Weights of a small GPT-style language model, trained from scratch on English Wikipedia: MLP 256 SwiGLU.
Each number is 128 + 32 x the weight over its row's rms, rounded and kept within 0 to 255. Layers, rows and columns count from 0. Numbers have three digits each. The size before them is the row's rms in percent of the matrix's.

# layer 10 MLP gate, 256x96, rms 0.0774, rows 132-255, columns 0-47
108:128061161075146126153125134160098179134138148157087185105100167128117136161076149122203115176219112179119143142109143129121120152122117135088102
095:110115102171152124089188121099073164119175144121114126149079121167162132135114100125149184154091064109111131058088154101126145178136174055085120
090:089113076126118128130121076134115127096088089177131079071059092131111133097157135125093091133119087124135144085153124140122073144146120161081133
099:128127140117129125155060154149118120160114139136099168067085110143164133133086113160157094205180196171163140123098086112101104100071149131153143
091:150083162120111157128137113096118094102134168110111092079117110142216110112040097164193129175159096149085154146081064120131125132107174132115181
095:101129139149155193093128083125118210130163105172125064109128113135190125168105104184150165112166126183095162094153153087132093170106131122160081
111:098128160132228133140095129123099120110105093134146121064122142142119136070139119138127150141174086183149124121174131135105100104157114142123116
099:127154160121163190151135079131145175125103130135156131143105138117130168110065153171107116174176139162138182152138123093076096164161113101152152
105:147160082129155119137123118125126160172160137147090145107107157182186199136150077125134112119092095184130112145182123090146099128104129110133134
093:105157161116146084120159085142078106131143121153091104109134177116180136128069067065167155127084189180165182166085089112109115139099132158150133
096:130110120084141205186158134149115129061126110120091176149163120113052119142061103092153186162088150090136151132108148140146072136121175142163107
099:155117134145167157102172154040105141109126114188122136153159161139119149091131090075187136175087121222190123085166110060133121111115138137158117
099:135167121159079209107107134213120093096139147148088206148126164126139113162104122159150114150179153111101103139152139161118094127140212155159141
106:078137104132101191072133085080087141098092150141126151137164154142104139114091091084177157177193152250124138082135119069112160107096108122134114
096:162161137082080203152148131085113086148081190137157132073104151111085106163034133115131122142136111099066231137143138125141099121151083101126100
118:151156155095088167082098142176140131136125104172148094141090133134030121125121096120128149205143118147152163114111161138113063124160163100145107
101:137118074139099152138134120111071131051120123133111141126145143107107140126106095130120186118141123213096190175125146080131134120104165135143127
095:079160129121077208143126152164087155125135098189143140144062153160146139136123113147130093140137121187131167079140134134091082205150130096127099
096:111141112080167143094177113148075147100119092163106141174131072117107148117160063152127141125132093199173187053141076145070061181144110117116126
093:109091076124168131145123169130064145097066115174149086121127124105128162140116087112137180166153144134165119056093150137091079152118106077137145
099:124129130137222131153119106158114076119064124182117139101122159084159151188106126104135125156137148128148110068136082082128095140162126183122123
101:174128154123123149112113147141151074120126132138147125089113121111165125103053067172179169174058195144104220126141140040070101135124149137110125
102:124099111092136113110181140178076201076101127158101114117100131112169139124124063115136178177154153130087159135121172144109123137112165192067067
088:104137134088107108131200157127127145143123136134150134130149132102087135190058145181177085152116124141089173143135100138097089131111147163128084
101:102175171114125141135112171109119207129147148143137155146109105153115150124081145153157099150100165189046166178173132100113104156145145106110094
097:141158112115180121161115178151108132103070114133068183067139107127109116113168076180173153197194130182114127153137176102172058159115169081133094
097:143116111158142103150172074102094134166090136155125097083146124101127158147029060123152117160151189094120204072094148143134128153103129105157158
094:110076180145127120102103141149134141178159123173110106126116145113104183158084093119162149144104130098138102183127058142136087152179195148093103
102:191106120137147127152134118105124168141147157133144100128065160102122119147094065091124150144089104185106149091124118165117047132055116103121172
099:149067131169111160141154117116094186161150170129096104099104129119145135189116078117170180170152193127126221134103188129110107184129126104110185
107:072055202117173133140138129157113152083138078093124104125146159133119173106153124059140176109123122162160113078108158107122051114156102109159148
102:103149121142171106140112123109114159105166105138105059102097167148155150168087128089156154120122189153162136171139060109095096134105108095167132
099:136197094122159123182176091095110112148132147112138155106141126086161136134043159074118180122126096163072143154081122153134090123145164120147131
098:155141124170140182131200157172121102105159085130101110113139139153156113086118138105164133109140118149107208037147148088144174168107112123169119
092:137135156145155082137137146151067164074121095128108117086093183124149163138099153120148148083169127167164166086095093123047085169101108150137130
098:104149181108124178140140138176145164122144136109094113108157072137135129069116184142123121103110114215103172158203143118157108088115179138108148
093:144151136151117216113133116080108087070098160146129194094127128104103118102094174075157137117188084168137126089095123093110074156079075128112139
104:123052132143153115113181132155135168124108126179111124088171105132068184081175150147112119112108157151142154125146066136115101127143171123132136
102:110125109133096130174185176111092224123141148108135135073125165102150137189135147128175136143182123189120182114101129126111079110066153176163145
098:084146074131089101123146126120110177101149108149126134131118089114128184152174065072125075164186096167104145086138147113142143141126114139168107
109:105140162073144136139145132109082166120108125183149085168145070092151134211058125148197109137185154167098168154108165104122158082144127183122120
098:163170138161120174141125093107110135108139081177117121136031116113084164101155045124134117174081139095106156158172168120153143131106149157104100
099:172106131149117096161118179088133219159133112158143128073101138124134158143086071146158159181133163135148149114140137129101106185060142145164183
095:132127108119153130111128175105106162170129142133157142158076111094151171164123107155105094101177109108101106099118180150143097124140112110100167
103:134139107148119152075115095152083182133122156115130115091165086088131167159077094074168165199169128121092168107133139133130121184051100165100080
097:127122167137089184209122140110059187092143128141097085165086114109127205184068095141153131115156184131123188116101154106130097175077131153175128
100:165131099157180135094142071111104202133139111168124160079139168159076184101138144104153143098123116171113087174150069125130076160108133168142101
095:118133107097156215122196134143100139107117105151158129101113153149177139190082146107162159184112151153106218165186159094120111129130102132158122
097:122114140118105215132169115111102123172119102147113137168073069095117125078148104151169184121178104185142146111138111123109055136165166213081127
093:164126129129125179122145103151143103128143140154079110132086139126160139084162163153163106106168153115118088175155154089121116135101154135159130
108:149076173166181117109120158138107187102133167169125152167103099172144147117115147096145136134126178151156156105166153114084102111150135161204027
105:141155151182106160095132151124116205125198188126106099103141124102159138100113163138182150166102142146138125155143146115135100093119122125197076
095:191184128143196103082124148137119209136101126138164081122114091081138152126109093115147152145152114133124167073086095092085041108130079127133145
102:172173118089096131138101127120115082140119129233118165133087139203119111161072103123200147169176123203158135108111103180109094194196148160112130
096:164099152095094171081140167185109163165141127177157143128100141114125162105113123202125134025123068152149119062162110056126126141125131177110129
098:132096091127176111134103167134111134100052133128101152139159142186126153136117161104166175121168114119118172086112127094123145124124107153168145
093:080127125140136135119124174118137117123124101153171197137157136094157142127124131139097100090167093129114095069132151149139078128072142168092179
109:106106097138168122115156128114159148121067100121125097117192116161091189129085155189146140102177117185172170064088143070107105058118147124170118
096:102116142150065116138144143171130117150145216183117153159103101170137167168092147145139104118146175160157132142180167120150115112124106127171133
096:118054158117162124157169167131152150150210155134159137129093146091176137107043110126123172143116105148201156126147158124062119125148177134088075
101:079097100092145134158134186086038118114129093136110126104037132089100152183153157102166098127197169141149137109087157144080143179127176123111143
104:114141136069119131147132169192131150185100156121087146132146124109119131179182158164143132101178152168094153125137152156100104100118095105154132
106:075086091104157126077159131147096168150086127151135139133136130150077139122111109108174108164140155251163190070128157148109096131094133146075109
099:097149197147137180101144111149161150087084127129128146131126130083201129130097138148173114176184184143125155136066150047066125130128171115149137
114:123113150171126153122111145159108118088117222140158197101172107125140129176085065109127136089162133190134142132132137115080093155170118088117055
098:085146126109204115154185127152127130167112082138122109121113186136158178120100134150151162141116142115141091145148027082118107086166189092126104
100:129114089096122197115199133128169132085191182146079137126162149103102131057108185142141136157106111168149099133207093134120088135112107125115103
101:146175110117085121157159116157134108146122133135152139188087101111122157162131140170139063146174085186159148123187141137111126191144177094151163
097:117090134089148149103138116086133167099089136145110127152155118135068133124160207114184071155148067199096191128229114133116097135130080197113089
093:121131149131075186101109159120134135093059184112143136146038096131124175134198136128120081180136107113099188052143164162148103118142120156099115
101:168132135097195142124099126085121118121084172132116112116099095102147136144087094134134160135115172132132183169092117134142156125105117106059148
113:117110132147133114149159163127078220098078121113095147148136148091111167125170126060132098127115085179103153156125096146116094106034170172126121
104:096113063156115113137177084121114199152030114110158112103126098114164143107097156090156109108125101207099146129151138129103082132107153147153148
100:052118100171124184142116048085117128086103089173105134145134107137166142114065060161175199123212114118121107116109142083127070192127156106111132
096:076164138083132160098161107092088157107079155108106140134108127164138154065158130166138182137098121150157130126131096118106114126129166157169130
102:121159078179154149077141103097099214070115141159110150083114143140093175105114095101130099069147081198096193160114142138144152105147138138085138
097:150108119150136097149193159166072175152170106161133137125133149151088171145147148145133115091105145193165155094102058123093114131151175124147094
098:120156087146149123167209133157120178126100092123095139085177072124192161114128095176149188125231139154124147105114146135139141126077145181104151
099:111098160171172172153106136135054117088142080162059128111093087137140153177125140156152153153173154140109139183130114061168087151121153075136154
096:125129183098148165132182143125135160088110164096113117080159110141136125150088079089167119118100248158188191079111147098105131130109139148128139
098:125138130144126160089064150119118142149121084148109113129096114177083147091110105107136124089146098194128176164115090118113109135118134132121176
101:109124163170174183147139133143072132081096130163132134138104076084138151139146121099128150173191136181126135083065062106160103154124083101118070
101:186134150090084120186191060093096156116119137152105141149057098141152139172074092152135122125135112110145145086101146117148106147106123171046083
105:117138161181122113110111150191121228186153100162092191113124143122121162113154114123103113141184111159084130106145108157097073123137206197104163
106:128070120134113111169136162117113075100164099160134086081113090138113163105093122162107212205097125135134113102097067113117131119147109176100143
096:121166093131112111117142108132126147119163162199168131153141109169127176100136109154162171100191146154176097172170123131073140149123173066134092
098:130145153166167144108155072068060110102134139124081083160112143102139148197153171147156114131163158116157147193123110151121101211121148061165126
097:060199093167215118097148167120108154126109125107105113134139127095110176120176165052107185089181135117178155132147216103072136157158145153130110
100:074139121162161158131120087145101094104156092149125138073170136181160125050139096111117172077188156135129044133152113130156048135130147127130108
101:161200129088108109141083107158128193112156136159134178087110105156181164124109065144146120154128146123135162042146201151095141099141146157117110
096:131127032124104093110193108115114183135105182164130123132099124151081134162134134119152114117135107117078141082099168161111086120096158128104112
092:129104118176170120080159161112120125126099126150110101102165150102164146089158178100157067149094133171104130078181159140124043080117117185147150
103:128111168177079113110178171135105206190142105110117160175089127103140149174067138146114127133099179155129221113141132127091135199158135103134126
104:135129146139144114116130140164064147068000124171094158080102114140178184166117135118170130144185112176139134123103162113131096106079163206113101
100:095129139122138134101118168127115173161136116097116095101083177162072177104157131144110080173154118203135172147148117152117090166112129130103134
095:187150125118135177069154070140139157104150105145078125136130120123113112137145099114153142148093125130129156052100075096117091143083109102149105
101:119148118109124138100158169124120207123131116207109137169111141170139151137098119106125191191148055164087203190175171133133091137145134094106075
108:140188125141197154128110154129141077123063143113148135108117087157105140104135135141139100175165141089161114116167201098136087172119169193134106
103:099154123082096106162171121130129139166150110163157128126101096085080204094132125169120074177123115123161198065128087126126119209134114159117134
095:163119127178142121150149167134063171114129141146148087154126123050127112151162124149123126166093133118105186064093165062111145096070151135131121
100:156138181097147139157154121101076160122153113178089091164038100119138175150077154125115109150150173111095138132115157138142104171086162140146114
091:065155125119157155107110126097131147109017094097098117102140103082169147060147173134129145130165146099122157070128123081112117100073062121145188
090:080161142180159177123137141153150182130117125102149174148158153145179137090148190129150136118164152173177241173089133104081067185131129137062146
105:067135114133121150117117125172096188145112080135122133119175096169076173135115137062132207206116159093130154110084152119122084084160142098101100
099:166089135158095126145140174136120148162141106182150209106134099075105145094129129141159186169183130140129121160141184142058134140118172137141128
098:110083104115116091169127115135138165104118177158135044148101091083151164088124136153200111158123150149105069093109102146122115166147115107061052
108:171167140179113147136198131125084165110127108179135137146130121125187153173078125121149180197116187167124227170145143137114130107136096126103124
094:141142202139123149142107118150120119137158104163138191149099194177110149162161113114134161107171149109120204039066097139086108153129100144174107
104:143153095104148101125184070208099140145039098099123130107134085094111156132108078165176136142168186165142091159095130114090095166111190117105166
108:125108099089153122154148137083092119141151130167062148147053129141097161143064083112165149146149145111147136125096094171075109138091096104092082
100:193114100104143158197117150172083105168091108127143135094091138107110103148102162145121140201215141136097166076135129080138111127114125143144168
097:206113131123142137111142122162070157092127134169113099102143092186141197119131183168161122096167149111119119148147081140181104150136106155132097
097:113131098095134141129130141122066192103108088154119094094148100177160143127111076136110211179158133205131136091110102156100088191157191141078079
099:139167136145100095159162159138115187090172117225116199125144114158088144165146167157160124126143118114089155104098123128107116100194183096136093
100:134109124100139145138126144135067168104087086133142119108074137173167142086109141120180133127140157138083154100092105108062088117203066150107161
103:157165100121212090129146137101100135164146182091120110079160078099082151153103177132154167152144126130146112081140082125132123140117104130131072
099:127137122106125148097119080113092241077120110117106136142114093105154140130173073181176130091131120196108198092107117127127117135150161134163092
104:157150111109078136126141158181088182173138082177129211172071102132110147127192092117189129099095122113166155093128150087121067104115123120167112
099:160162124128122118119103147107117134175155089170136133102093075099133112137057123118127154115129091172143126169115132135116089135102193114112106
099:164089130146081115065096145104109125130138182139100163189090062088166144133160123160117147158097112158126188142103163149094152151148150139136072
094:043107094134162095127135112123149144144137160115145170088126147101134117102139131151109049075114112163080069171182158127219131130086157119147164
098:076098100096156108113154117140086132088083132132116088105163050152104156070141127088120128144088107106197112117146112116094101112149159137043128
099:146092139111185094114128127057054235150061145151109134115101075155119146187111137122183117134184114093106161134131123136123097116097179165183063
100:123075108085127132124138103123133189085114137140102109110120131111087133156160124117167117114221134149124152066150161081116053172099183103081091